Weights of a small transformer language model.
Training: 92M tokens, 2851 steps.
Each number is 128 + 32 x the weight over the matrix's rms, rounded and kept within 0 to 255. Layers, rows and columns count from 0. Numbers have three digits each.

# up: layer 2 MLP up, 384x96, rms 0.141, rows 34-102, columns 0-95
# down: layer 2 MLP down (transposed), 384x96, rms 0.124, rows 34-102, columns 0-95
up34:086069153098138100121147112070180123110105130139106200045108134111123146060133109152158139144101110186130104031165153114164155128127122086107137105048162135188126065188123110154144114121137119166168159126181182102146179115118090125151159088113097099085104111155112169148094154112154124101
down34:149137075124185124147150172134081181160089122116117110153134171148109204200092107079100098159147148159129165192087137123135147120182147155087097104194125140134164148117075066108165187124142167118118050117045120153123134144141182099114116121136113133149103136118171128129158070092136142105
up35:123133136107143079108131135119164128097133115099145139109099156129170120146148102134180115137167135173168122113139155108160107140097138097113148131083069148147155097073077118121113139135107125108148145100086106127146156103138138109129129096134141179087089070126081098114147178167070117147
down35:166142130086131120150079155178140164139209143135105139172120130121130086108096163037132106125122080162143119178137134159080096138167123126147155059162120103115161134145129100093097126135075134078093150109130116087174128127141158201115106113113203132140203131119096097144160114155060129135
up36:132083137088159153115124103133129125110132114127124145115143111127145112106166136094133127159107155126157121109132161124115148117100139124115105107107147134142110148161153134128167108127117113141152162127154156115127149139090144096145117072130136096094100130095099143088130111135119144119
down36:128122106113108123128147121146150121138174118158117124111131107141093148123167128080156161126114155125183086141140165126118161130091130158156096108066102142168128141155139142106146109131141150144160133120163139127143164123132137147217104059098169094095117136117075171100144136166106157134
up37:098120116143143168083095069116101190102104123131118130166140206143126126137123092156165085125154161119139126150130105150104130151112125104120154106123118172138126105113197122151137149133200105121115148171150079137147144155084133123114153089135141071102120077187153103145121131174154122065
down37:168127146098087121120120183140129187119165125098156190147144103202152127135159159122179096109137176105139115138127166154130171162106116084156132102131112185175141083121181166135139103114125208108100143161096116113112113153112076107088107090125110110108159114157123140138085111136135113103
up38:049125174109137142067122058122090140121079104154106125178114047163127126145119072140043113175156079116157146126177139059077113123113162089127179189088105140133090157152154075161180104079138192132201147119152086116174135118105139152132138105178104126121132109036190131167094190121105120109
down38:090122093064142125124181042139055127132146100144106112138077101097105091167141108157014153154122105123086114166142128151105089098113162087078207157113086076147075113173168081106112114140166129205179137074080093103191092181112125148123108046228066166120148110120205086074108182120099115186
up39:147115087081126163124185149134094139139103157123119097170096196175122164132095109100121165137132138148145134106112104122153135138123139041175092106169102084149121157127136094084132197149133105125220180145144100131111125120156068157116078157185095139129138131180141136151108093124127106138
down39:096099131163090076037087121130189180128180133177129087116098096159135178102056156092129121137102068156103129093140147123133079170094114184124113096172113212083121058144141095144090149082173117105089108127140119122149148114160096112084095141127125126135143136110179092141099184111108088129
up40:142161118182088091066142093144127109093111147111177085110111128088090082146126106126152098135128192125172187132118128118132125140149124088074139135174083107115128101143116146122111153135157126149075053116147116163134128145117143133137115141070139136155085109132129128100165106106116137129
down40:104139138139120097171118145139140116181114097161143059148117143142075115134126143118121140155109093065121103127077118090059156106105048140117134149138160140158142131149211112090125076109147079102128106107123115128101073132124143105146084114133080088114144137112218129129121136175157119146
up41:160106147086122084144130133087128116116120124094154112141138090130095197111143119072083122125193153159144158121160087149098092102159146181159131185168100124111123082122171090101161117052174127105109145180116213123150085128140126104103118131094143165113110063140101169125111104133078094086
down41:136105146145154157141168172117142197160152104187143131026174144145083117163127103126129167108148171133111129079097119094085155152146104128136233156096138130142145099179131195201115162179098169084195161144132110150118095083141126155216165173154156125175143151106112096150133138115081154155
up42:084142124151110106130109126113120142104122135108136085071112111068131226124175146195147132158190118122122096068159138131147129164144096154135165153161120142130107142127147140105101131126139147093152140135209178127181185167170102131034088134084107090118121108142132136115182152082115086115
down42:198111144129163119157122094179124163164092135088103085098189155064124205151111128156120122113160103073194147128120128136085124092105111126082150139122156068106117095155162141100144149139125148107131127111118143161095156147131108137134105147097047094125074073129063156097122115102082075091
up43:136048127105086127050134136166071099077105067124099104108120140138151095189082166097103096120092097166118119114114141098141111092110115242172093183122095054118131129122137063150155159136137112121123124125131144185095060154131159034171102086094120189170144171033128155150165128158093107098
down43:128195049126091120136181125145153137115201129128110100098173190133047146174136130113139107146115128172103068121096131142143168124203163147186097161159111097151206194170164105163161140112120087141105136157173136144171141084119161127106116098183113104099143113082151042090098131157141153163
up44:117056157147103119153141159190220165201101129073138106128214164128131147122202139198133146187185195128117096175191142113136099133206147129126150095092158172149100184217180086126104111147172147124157138159155105029208215141086153132133053081135161137150136095121128156163086144081190052099
down44:115145099137147129144132155113104139097101157178127186136103136092186151154091144129155143095119109114120111135169169119145144114103094137113122161129175101104143026112116104122181166099130099107085131095083128188063092115148162131135208161139109153164126207131154118137163155128085125139
up45:191125114145098151168109143079094139119204128143147206181181145144142131098133085101165176160077096102115128119154186120180159108132165144120090073123108152138138096051197103147170113147135135115115171107182100096113098179136139058148174127134100117108083070110081201085163165147025177089
down45:069158160074130147152147113100165105080089161085148054101126168121152133150131120167142172096141125139123151170142050111100123140120122170140178176090089115182121145140114132085047182157139105126098139133067117155131134063133108181077149196130145102155145109105142088197135134046167102098
up46:102149163107143122115087101115145140110162128128143130109128122083125114138125222153140109135148147113184104174145137155143089134123130196077123172113142121177109105115110148122116143159205116154128141136128055086100160106063122086137087180162122180116096131147149037131164093222119151095
down46:120190140111142137086167134141119066163170162134218115086137136116206081140122159130161167139134133138157111180127085126161132092088077157081095129196076105124097080143085129085178059151145137118086107151128125112118101104101121113121134131061187091139136149133092130146162095150108088165
up47:180142147095090123111165157129128062109122095159135114135096078189103102075117125122127141151149103170086151087105150182115104154115051099145093141175107078170124106093108137154130175147156159118102187136121148162103132120058112137164122073092072100126168040099115148093176147174093185116
down47:122141146144129130132148141099180073123159096171152108195090098192058113098124140071128154085152095106121212041118236179119105190131055123096122087146093176149173068063182151171171173064191146131132201108121108175128150068102103157093109102084132124145140106169159123127168151177110132076
up48:146085138145118173192165102110176148156146162099121135108134126118121085122133136164148102063164200195086145087156121141169168119145101103136134134127114191121140060179128117079119181137106128097162134193102154129189108083087155094112088118127115109152109120130149169115114132154130108089
down48:151126092112095097172176133159215147127106097104147135125147125039111114094135133126143203071140200087216173079087116136160144098164146088130145146042121135081136099099115098140134153134101143103157100141122138128146118106154170150152130110143151162147173102147138140108136133123129170177
up49:133085145141123136136186131145159096150139128102115132168129143120126145136152132153153168107120142157132054146187095201174183186150154109101078112129126108155142149194143147164088110149169111162156117126104190108117119112118068034181162101125102115082130200171142117079190095135139105118
down49:123160101122197157130139150156175095095107147157161127183158105076089182121087164165108115093168146137066156111147119143099109153082155074118146179089144133142132099133101174211134131109136185136136114125117138140142095077116043120088173092187203124126185165147138095081145082140152157142
up50:090176070072087151070189073151129122125140174145175170140111190130115155148144155124141134045139142108156102112101198108125114104153188121076119106081140119104043102118075115109156107132120123121119141155185101067174105156194122083146112105147092132094167127117139092107177138140152132155
down50:110108131198131160198098088199163096111134101113124123132092103117145136115168103144127104173166103174103183147109140126113108131132162177167096110135125110104185110150165088115083143111128136153148146106053200145094118131120128165146117147111171164145179129142123152184126145153148135162
up51:172065184098093108156221136137153151148133128140042137088146080149101131115102105142083131111136157105142134136148120086119146135163156110129069109156130144135103091148188070108164165132102179148192166113069164114175109110149120131100089146154134138177087094146042130186138072178096138115
down51:157113163174110069176124126156079154142115135074126123140115103081135135138094101092121110187087109108166119076168152114162123117180105122105078120160125135159053072133151100138126137101199162088213120122110132170164134155161178114104147124182131098132097159139097158120114098200142142138
up52:202139167040132108118125140137141094131185167110112146128074119130112102171181149152120084084163134171110084068172145150168099113109117166164112067069129124120094092185254000171161192172119112072088090140115138105179106124164216083104050131113087109107084120081022141088097111160167045112
down52:109089149138146102220152148161153135073115155138190169120119098013176176117185104157184086077125050154147147109113084166220133142020180110118181144132150162049096114160188116113152097146121092195179137081169181133054186090107213150126115091118155097143090125131146104083095109136147156153
up53:163080107167098112174162109122100113154103159126141058123168169116164048073168130120132189150135111106163162155046089106145164106086090141142126099135149101078086130144068105162092166075142093147176120147122104138145152105081107118052131076154116110134060121144115134157203094189067110071
down53:058114077114120113127175162070099078092134135098042155084138103145088138171123149162147141142125096142146088075099164047174105137076097147113141071125079150116057165124135101140076112162146142154106127167145060139124185142116152133119143177103060104177101105211094099148118144154095160030
up54:125153138101131148109159138123105096113108151240158126079123168113110122128102190108135162110176119107104117174133117115116180104127136143144121152104111099195121121085079159167067148124162059131166104164156134109110120137143100058151147114162151149135092126141143124090179118097146152174
down54:119072114128141081180107142118120142044168174135097105172019106175143221126146090127111143082128048088066121096121146164156110139143151119116099166104067110107136148113159209099131151097113129126106129143203125145077113084197117131127161117085126192139192130086119109154096148112170132092
up55:095122130104167068105105097143063125100130123083144105081186127178120149167059104166156149100117123135126158149162103147128103124187127065149123084122149093093114150151163164124149098155100134100108166162109082107110106076086131069203162117146107156168075112146160130162134067107088104116
down55:190142117146093166130027108136101101069106083147120131165196107084048170105106082084088122110136081108146061086092167142143133104097094077120137127148127127104142106177138076102127154105111101126143079149079088124153141189083121143083130107159102127113067110096088152130170122116117210159
up56:086037119105168071136095124076116171037202207124134082181167066107193142102166190156127127118123059164051132181187171140109054167082144155142096138146196141093128083093108073166068181142144200114167118155007159092197089148216096154142122156107055175124089174130113143162110069154145131067
down56:206147118159160018103103149101031122085121125055104127122161157032116124148141137156137104072199140165125191095177202209161046131080150149127116145142127166132115124113134095167099186153182148107164107169063148109185096229214045146095141195129072189098143145136070156113174032157144120061
up57:150144169067086098092155123130119136113125110071136156139124180147175131126122182132119179158098170145124078157135114167151171118149144107119136094070162158099132119135128119188164122147128082107107141059127121104123132111111132142182101131114124136102114115115098171146129080198085088047
down57:174134134137153110102141140126079125101033104146083128161178177084116176077118123123159139154099120131149147109144128148113088158114130129185125156156152101122127111153114111167197076060144150083199168097113118152086099092066088159116171132153135097119104126146105154181133135100180122115
up58:099092170142116080142157158131073143177135085127147072139179114080131156172142162165103090142149109169050098125139169094112085117136136160130143125105119136146160133102070129069188103118121218134166144128236117124136138125211140105149121126154131150116102139097090188095146160174127117098
down58:168132091126099104141167091138106155171120154160104089102135149114181191088158163092157106142121127129072157111088156084148130116126164094123115139110073109160126183064058150082141132173117145154145133124208151133157124133156095151192142148172090159110141084158141136163099171117162205123
up59:132110105137107094014106162244128070129108149114197091136139157131113148121109129165109077101128144106158172132151120107090117191179163185155195135058181029113123199186136120098110089128107179131037150212170104079162164104153081125098077121129129175174105098090140172121119132101138144160
down59:137135143143135102174171142061157172153150098119121102125097088171099161135102116160129133115140144153132140091106165126134133095125150101104105161149120213116176091128142130138162144135121127118230136104121104177100109160125150122147155170110118124112140169169126107111148150110125138130
up60:128093093122122128097103085142118120151083166115134175140184183166100099117122137126121139129123077121136146149115120131106117173182145107147160132156092153134144161163098088181083123174175162172091142111165100140145124148143160121171142129114101154136122086172151150129135117136125131103
down60:156152126133106102114170127144122167080116121148215127053124092127158132146127110151083112168150126144087110111125182046092135138121122081135162105168135048070112117099200147158157098137047124104155154166132108084146063172103079089112098124114122120125114173131114126101110141114141175085
up61:128105144137144161147094127128165169114140189109104133101094110128112126065147120142132120149111134142118108101093126141131072081091136119129090123122154155163110177127109138137113128111090134169120141114159095117152069127143149151148105139119109158121121130130090133096146127120136122136
down61:102110141124135169181081078138141138127135148118097142134115105143179152096139141165105122150081153165121126115096173121102137117092170162130117116103145101140113165086110136139129103150104142135130146129129134112169120099133146175147118119122099139108144122085102125113114143153156116100
up62:189132100143196095149133144124120128050137146157106143125133071081118043113086048183102151132185169113152120114113093174104136163097088142105108150097109122083140117086162117132141116150106143123123171170128139145124121123047122115091072127047101090178093109127174182115098124151084118073
down62:206169117158137086134109166077072104119094080177139102110104081146180129086129057151110177119130187146139160110159112197166137119158097140070145171095153162116135137149117135136120106168143158128219197154087139090130104142064164152081095145061149122162078125187146151128052209143119153109
up63:156146096171056113089206177161095171123149165063088197137071218124126115163128085112103113157162128105093145165170152133138117142132157096123085106140218144102133121130233102116057186223074051086151139137142170142137111115105180107152074218113123150129062171090129155141144034121138045088
down63:131061169043117111158082000041058117086171151066097087125131099167197157031100128159046140182135110187121123104150094063081061133098052111196138118065132120101146141205255125152211127154219198055125140111130105088166121123129107173125147123233211117138025129126044134101095130068091178091
up64:154119171125123096106145107131129118163157148108135126114167146134130120148155118124112129140140139146125175133146126179189138107076145080088133121183138148059100123090129122123119099108120176128106144162148159146125111131078155035133156072093121084143165095108146153157105145138125133070
down64:154161078122123109135199179150129077096103035175088179104127124176109116117142117150151100125179147155141132149106131087149132156141086086143107191138140127089149127102150128078100099161064136130169132116139122158148111134154119095113148045162125137135070126108105156172121106142114164165
up65:136120138121111158121147147092122153174121117122079193122099142092099169130117098161167141137108175157116122182123135135180129084103146124125138117088162203118147151127183103124140140154111134104144079158150189105170159120152177080203119129118122148145185122137132120151125122142119089139
down65:142160132120122205150126125172118151126107135185153142117154145114080138122112118145188132120120096109142130132116064165131108137166154125147126137124061139152175089112218183141133161130128119161110100152113104110086128149160152130098149130097118139149177172149136156144177125126131128138
up66:085116146117119088189145101089120084076139093144143130144089093136095149090165166127136195166123113136132095179163140150126201129146117148155120167090213145104189087171066101140134124093162131097155135130175094119146153134101087177097158131126131197139142141137131131150128122146146137111
down66:127116159090097170125105138143128134129098157170135122125161056169085106153135122079166105114098157116124151139158133144119069160150107136094087076163102121143110154120137113118070097124136119152081117142106181098126175166121117135104137142124118094149110159091114093107101128102147116121
up67:090174131126174141110141090137153153094111165137164076124132030046151125029169120105191122140142092137148125069150112148103100157182124098119141163127185163070107113166091116144093148088113128152144180157167041153076120143085159111136109070146144127096173132133121099074091173241135181101
down67:160103129106106126174157174105117098120157121116113100100130155171089117205125090115071184127118141165107109145128138074150115152069144146122061158163073111134146185092156115060135147135120152137149102105160155098164129148158082096082076167114113141147087109123139148138166065060085091137
up68:130139092162087089136128087131128076199119118120067139043086177150123085166125120154098122117133154112130155182123126097110115120125094098113067122100102209148129125147147109131080117103151065081178115070128084133176151071056144150118153133160180155130102106131116115167085121164152100128
down68:148141182152110169142095127128096177094124119117146136174184091098137140084095118121155164099094115129155097129115116117153163151120168146147152089141110089113111118083135138107167173135074173184118148177153162117103129159172151086128140128121129143104085127159120156112162161099102114099
up69:052094136084167162152098206098125129091168197109127084138090117123114112136155198154099146103159162173150151103144097096132098131175144183115125157113110158133139134130094100132125122142144218146105143136138133151134127156168180152080090178153172140116125107096097100125114144109208118131
down69:122169115132135181138210149162131104094138087112150131138132169081197137125119151129102144138139145165148148146138116083108105195116142152172144163162119155152110143106037102101143076170100126119118109096162188136112164117159078160125113157226100082174165114137176107109108059106132113141
up70:127029184111105131149146123145132130131147122154123109111161079132150107150129163181093099177139129176131124147102116086095123092134125118088102132085131162068178210179061155148092078148177095145156174140146114135207113116145131134106075112080202117165076207129137115184122156107129127157
down70:107140172116110129174155139156134123064150136141149081149151111134120073113169086169106108162093156126140103170138111123103088080140105097090120128107120098063139182153111132131068144137167083167125140157162129115199145122137154136151138120099185093185053188046134160189112147164150117122
up71:083133139087095134126157033146123067127128101123136115053102053115118163091170153123142153106168129143173114120114134178118190156158120147149178184128095133153156121136181143128107099136136129120185108174102114088129100095166037100124111119219106123142051144134139157097150060094080107150
down71:041118117079141147149166113083109105162133090108114130081091105066158158085142116144152139134177171148150089085108116166149145177143128150138185128106111138157138095143192187149065140141179152162192119158157124099106068111095083170125135083203145093121043115145074133082061068119097099175
up72:073176128143084094122133108133146125115119115132107126136103104079116111153106136129127111133133135136104114131191094150107153087103151173102169133096111113127120145166107120114137138123141136132147154133166087136120134118143123073115071141162133133105156117061117130128146149122114092115
down72:049156103141094120119148155122158098116178133146086125128089090077105135129155143169134124141147164108071165183175109097179147084119105134136105143075118115108128092113138143143105158112134150144154109152128124045132100092128131085124121095081195098099161132094103123135103126135146102126
up73:120125125135130086120116049132126150113142141126138145090113152139154135133163126151135130128174146109146122117137120137139150149139128168118169144121125159155143161156129150135116151110120113115124145125155134128090136156110132097140103112152097135119133097119142158117157122142107171132
down73:109114096106140079113132040095077097136118121138150112128094148155134100107175077120137134138132155091133107126158120132127114141148086186094193093089151150148150166136129108137142153155114103135135175135121134137117143139109122118194158095140116126177124060112082173108135145113128182103
up74:099066135153159126101076096096122099152111133124136111069122136122211134162102139150099135070198110135099139154066040176123121171156106189135142115068120106130156179115088120116114088158137105109127079234184120102148144125126147154140129157103205099160140054119172170111138107099169130147
down74:114162115116169110118174145060142135151158121152168111108038174150114147194116095119177140117150136098114049193103105068118128198076138097118136116091131140177057150136123164074178140141142154165134137081165124091136130136107105114166190079144117184055085107119119113113114145129143110144
up75:101092131156123244128139133176105135089151222119135084149041160164220138123192079112099081120092146145169078132177143211138095169209031094137150154154141140156178141168138184133107105144144140150159179121030187113078114066084119084120123175033096147114069135105168139186217087116049192099
down75:127166169148113212166141104158106097107142138131118134143128026141102060069100097088211065192165115119141141164131100094142103164130199119107093128150180138062130085133147200205130073233085065027161192156105129162126116095128076146187130150098159144114071213167092078152111229170187137159
up76:145131136149125114144141153093078109075164130111058063180111148159150128092166135078130133146088179120068144159128131172115128155174051130138150108179131179077142152084148128155127159098090098132129100094120142145095054182089107131122104113076089141130083150220121101142174037153096150103
down76:141139140098139084140136137107150079103074139188204171113157150180035108171120140137122091181144100120154133181109089124140088084114107074121129091132163109136089113201117136114067111109130127104185152144135165055153130102213136095106126146140180154083155135086080117114114200113124109174
up77:183089101190104118058171173130060043096136133075143118194200131114158106078120106102109128163183208102128211079107162159174149219101106042093169122135140142132131145131176144132089064178106149119113144128136136070050112061151096099145178122136129099177126098114115173128124113102106144132
down77:142093100125173059123134099139157154121161043144204075136122147214056025095140070168156157125114105114074123154140177159112152170134057136084168142120166145185149194210131141114050144099144151162101104099143136121173107069087099090128142096105173078113093127054187166130138089117133151168
up78:151134127122152106156129122134027181151163151125122120162113146132125108101156134117154104127114147138124155125175139149089132128079141093152114123168125099119093207126146134109137128108120133155163197125190084122126128127100169127144109084129112110106092136083086116190107142171155105136
down78:131155117113151111105060088166134156145123064156093163124126111134055091072148055124106161127110160104185150145169168112154125131140128103173119110058044078140083107117165170092103163101103119085150154130128120095153097085134089085103111135165124130148070131095069099103100124139137121093
up79:155067115154103105112193130141122098154157115074071097149129157156174125141165143101172180156097137034165098145127150081121138057082172160112118135058193131098132173101147108148158093069191117064154131115140135198172149082143181029144157065174150197183074122073122139120166167081096105124
down79:117140135062110110163142172190120195119075184075119107129178142110135181117118136123148122110107093102221109132129100131079091136102104126129169165117127146134158139198126089122097121191105126112100118130112117130125195068132125146099152160106169116173178123217119154150184092112173130089
up80:094131081072090078110170115126079114122131159157096136102114096181122108110144106168203125170129135198138142114123152124109124128145153112107166095139123070140130091143149069101182081172114150151150183135135140111156166103181166135147104112102144073151189104098167100145124226148084163096
down80:153173144146133139160229111130104060107168119101159134141099108096118131129101135134186190139184152161076120091132132102155121145139078141122134130115057131204109109121182149134104095122199151162139113161086145136128151105087131119107151152127143094127177095170095112133114168114148144110
up81:106119132132116122140068113162119172129086129147156132070073106151113122096120135094100108074087125131175103065094114132108101127161108129109135150150102142135111098142093104113157133161103146124145197133122146120186135169134078141131126154137095141141153113127123115188112181137142155132
down81:148152157159094114107109109088104148182068084148117140174133108129130183130095164125168133093160163140126142178158115156155143152146167123074154158112160142141116114082113121165127161134102133124175123147087137111161130096085117107139096107121161160177160138132131126116147145112109136123
up82:071148145096081108136127101086102185128165145093112097136139148126133171162167148108120118145169142140172186163177098109086173164066112166125154143158037138152130135191219124080166131112101161148108125130120141099092134134131104063211139092131097095139099149118137141120169115101143147132
down82:174130114131090106158117141143092145110079121147131120135138102108114086178140081195190188135141148157100150140094117160143085067155181163180067088116163120107094150113048133167110148125127121106134079172148130073130122105119108166137060136094162139115150120130155130142157142153074160132
up83:123113128162092155115138109143106106130110131133140134118149140136165137173146045152082148129156115140124145145143117142084122154117150144107097162121154141085134137114173128104084134140104165116146099135079127157117106126112157122132132140118127150133083103129131168067128123128122154134
down83:120144146195114123184123151135062167137098117125106159128109151109124086124116145099075151180114115117116114143153145138141122163136127168181145098114101130170151142127133135165116148134138117152117074118102145111142135138132168113106160144132118131141152141136076151092167097133126119130
up84:104138100145139144099111167184138098100141132203107087114059137152115119143157130175152083131157170149208099120135134072141109163142116102141099208123072084127143184149111106103159045170104166104114124144147156123174148178148161152127081064117079133127143032135215147077062165138146089114
down84:135159141102062149122138163133131152065083100131134109128129145101123128160087154084137213148109069082130161176182161124147135091081089143174159196168132147153079092144168147131157117146141093180153088167115118164166146111105108158176182138147124172140217180213081118126145174108096179136
up85:127091095122103106185140124152170099116133130180082123058133128137123083088108135135096071151173171158100149127140092115135114159190113185149142122098088111189164153157121122146123133172150125062182110140131115108168119106099155112118113109130213113167078157182118196151161093094138102148
down85:146138091147160109132141159111089146086122187074082139132173206163194051193104082115183130162164171123127165158079094138115139125127124158178133151091108071212116142107136149128072150103120168134107111115126199141199160102176075093135126082209143143119115114133119157176141122131137086142
up86:094111146140111137133131131153089132117157095139124105157136117123112141131146137112119136144149108158132144129098115111092130113147122130116105112131131129141159140139121134117102111090146101141170116116165132144128112155100128111120148126129105132168126121139151147127132137137140111159
down86:119116118113106116144097122135119134059161161124087137121144101149119109128155109124117138156150130106149090123116168128119139117143107162153161099103096135105132095090105134128129121121083094114184161102153097145129119127131138123124114091150138095150191143160163102125123099126116093180
up87:073124129142068127131093088142145100134118123125127062135104146089159119142140158100098125171094151118139111144097132132100135181189107145157094120147130180144128147137127156111145150131200125077130093189112111131129136086113113117132167126110143098167187098075161163120175132120141138178
down87:135149175170108120141114125124096116113128103121121095174196106119148168060102128101137119088165156138137124088098111133172128102129114072130136155136094148134152118130142126138167142124139098142134118155136144083119146148150119114110145101081100158075150134106091167192195115123137111129
up88:121120128180082109154179051157067146116113184123091153122128116125110151150133137078099138118115124096087121134138112142108135152168088107135151089176158097121144116115176138051156078175171089149165143118129091137156145136086158129129111103157085167130090094155164138138144121130119119138
down88:115094166138118200109106166156130148123155147092143152148126107113114168159133073153146119186171083105128128085086168178129112138072193099139110154079111136091143104142154143139191117093139145093090131151159130171098119122139106122090200118141155161105099164087123113094115109143093172131
up89:119160156137136172112132147138087120162235158177121077136094107164085191119110093095158135140050115111185208166155183147092138174137219116134102114155131140105077138149115085121161193146135147087125170076099165141144127157147151102072129108120121172126142099133104154155144116119082185090
down89:109134132177108138144140142141074164124093106106147080125073063150126152144143130110128129142125173140112078124115129169101166096177127176158094067100142087153075143106119117072117202136135097218157119130141173136102119122149144117127117131143117158103042035145176135108118131172123126100
up90:148148134164127163146129122128126142098120144129090114138096146122112117145123134113153141132145141108117116149091093168104113168124107121090106123185122137147148119110149109089183143137126101129136123127162114121131123128147153130121120135155135107125115071154133089087147110133147118160
down90:118143132119110138134127127123102158085117142158156126122093137112136166078127133159120146113160146146137138112122100131114112184106116136097125099128163101138125088117085152126154125131109172136160161120144106097125127181134121108104133106137120105133126080141126151106188123123138131182
up91:087146178166046107119144163114121086130131151211174147142120130127136078114169117076137139125099160139121143156100055139083114199155146144136189121157058160131137154088110124119150123086126103185134156130146111235145110161140037114103125139185186151132114138064184141204123149140144121137
down91:220132148149092138082119132118109148152150133095131082123085147112090199125054078103075160093152097087165074119149063108147095216154126163155125150140088125156143039150119123089061172227099114117120116164182224148128130095133200102096129123143148176160123083129110154181194131112145120136
up92:132117140146127108101086167146125111115170119153114104157160122129162122047128112137111094119147121133128150158117136077080116134148135101167118091110111172076089213161099122091131196157109108106132145107112174107194146129119152104107153115068115105197193077091131098178148135116138155129
down92:161171137074131085142123159146090130114162154064131132093162093142081123062089162088137170101124198143097110134135102060131109140142106131158091061115139113100142181136088143096162131169118172116164167128133114147152190175154172111106085117022116149156141089084119163061217143199079106145
up93:175078126078143105075141148096145132113135201092138165163145145114075096171142071117096121059079057163131119117197117062109133135089084063102178113044176080101096176233178033132132162175116165159093096176057203112183098136145183054076055154117107144102195095209185151133094201136109034114
down93:086069000135126178140114100211203118070058080178143162115128138174146165119126077190163110129054098133138105096139148159088109188122147115149064081101153159057078214148108125155161134114003111156107104150175146083084162010152113218098135180178128116124071076101189129087014146161141112122
up94:171101161019102152125106089172144127104186125105112182153203138116129107098118145130103089088128138140093132072151171078169121118189147103120104103102111126165112118191159080169113173174104088097109169154117126140174118103076205109139074127110106144166088139139061091159129112189069111115
down94:163093114069119142181103129173223199153161110063149166094217114076142157078149125079109093082120083127185095151109116231089122096145186130093151088118146189146086137168192104081119105119175122116200157119105088129180157115131153131126163132130083167117080104055096112085121103128103180138
up95:162142122186121177157158120107173095112133116096123134100119180121100070129117130142165150146101151132151151113119129135159111138148134113131179155149130140153103125142168099153070139115112119108122105136148172197139046089087160091197115124128104162122134096172101114090153134109109119135
down95:154204128150173131102179136094133176105122109164143130143185186146079148159093173118158121083099179071133135130090124085146113071126125120197137168108099142111133088134113121053121101107129079173082082118141115106109126150085112117101085163110148195111060113123192110155142095126075118085
up96:142116118128134117109122138151165098104082093158156130137126131159163085109157155227093110123211189151157094105104076141094138123054086105135117146110102225123128114102143135124098097123191147196150117148116077112123124121109091101106133112173136080147100136156164096141066165172128136126
down96:135088150112160112111135109162124142129211116120136123105144102190120039118120185161086109150174178134145121113118138111110197131103083095053091120111070122119115121130144135093122125094133143159115108168156141105077129138162103104100101096170163064108119116135183083122037095147180126112
up97:117093147098046136091148089135110146154128112110142093086154163136148130098164100113152151124159148137111118157153101120178115130147106121132143163126064127165161115157199119125085103127130151105155118084113196120125114107076150123201165122090074109062156147185112144115179138154136072140
down97:147124137096163198143171143104167119100131093130119141085153156200132108106045171127109168089128140086089127119118168109134156104081111113144123149114164124168169170136177122119107110166205143097091116101145123144102094121132113145146113137129118221119186088183173105146163101128095078138
up98:109123078156113197145162139140135100122097107135122162115132139108134151109131140116142103130145190097125115093099153163099077131200091078125103147171110134136083118097131102136126120133073137152170110115146130102138143118090117113151123125087103175183137110115108115068157152143143123131
down98:134185150114142115118162133171124122164119100135174235101126136124139166160182118139140138172106134148129123095184147137075136100145171144088112108121077150102119136132128139146140090075077145130180133082133113169124115137117134137075118108143128142105098156126096143130173141124122084150
up99:206111148145179151120136127102119188144149151086103129125113156144135118145173103149138136162174148107099123117143092186132117172091114163121142094099139141127105161169162116179148116155099185142148095168125167101157089090086158131125021153178135163138096103116132155058092112097123066133
down99:168161175078130098171145085129098141142074123130098080164102156095106141187142122117122132123093144160183103144165104136087064152126016085122121089128144096085128101147122122137132172152118132139119130135112197142106094117120174129109150122099114074144136108192130100096158077135115136130
up100:090090108173165174125141126110086105084205149175166074065119092163164098133179178074101128150104127095110096063129133113155164150093158141121189153115114176190123085125113139115119113107132190111136137119168169108182104083176174159078143057134168095115159132133181202119088216076182138178
down100:226126151165098103122098120149202106150118076087152157160118184072132088029108103105126129135146076109203173155146134138035093098084115130103104085094172134113129085152158061131176101153121135071147069066093048121107100114060159109113093176128101140156117128108054159157131083133124031062
up101:191138107127094093172177095118117122147167157101109084140065083125116131106068126088083106126094162155183128149121152132204184170206149110096119145130055174155205130151163076115133190122220167086091128148073198079141118001200165075124070174107032145224116182124214119157132110117043118117
down101:205102062123193086184176123057168092091123090151102127186126119102125120156076177029132170098094162139163179156146124083116053165128143145043121109122062180169155071135144146074120209207100176035153137064025202108195134093148202120166073129104072216216127169150146163133156209159097143059
up102:109084122134119118119141186094129145132131112104089134145135141152131119146123084170125095147118118103122144131104102077084102137122104158105141107150112138146125091087128095140120133123083151159112131105116126108149089101139153136114105077131142107111093055142142138104126098127105096096
down102:152146097146113143134123092133128119143086145138159125130127104095157147161123148087112166144148133156115162157170120186183101145140119135120184134100145163120108102132117126078111101169132075118161113132126156113111189125143154114154151159187127133112126146122138139110118136099153130198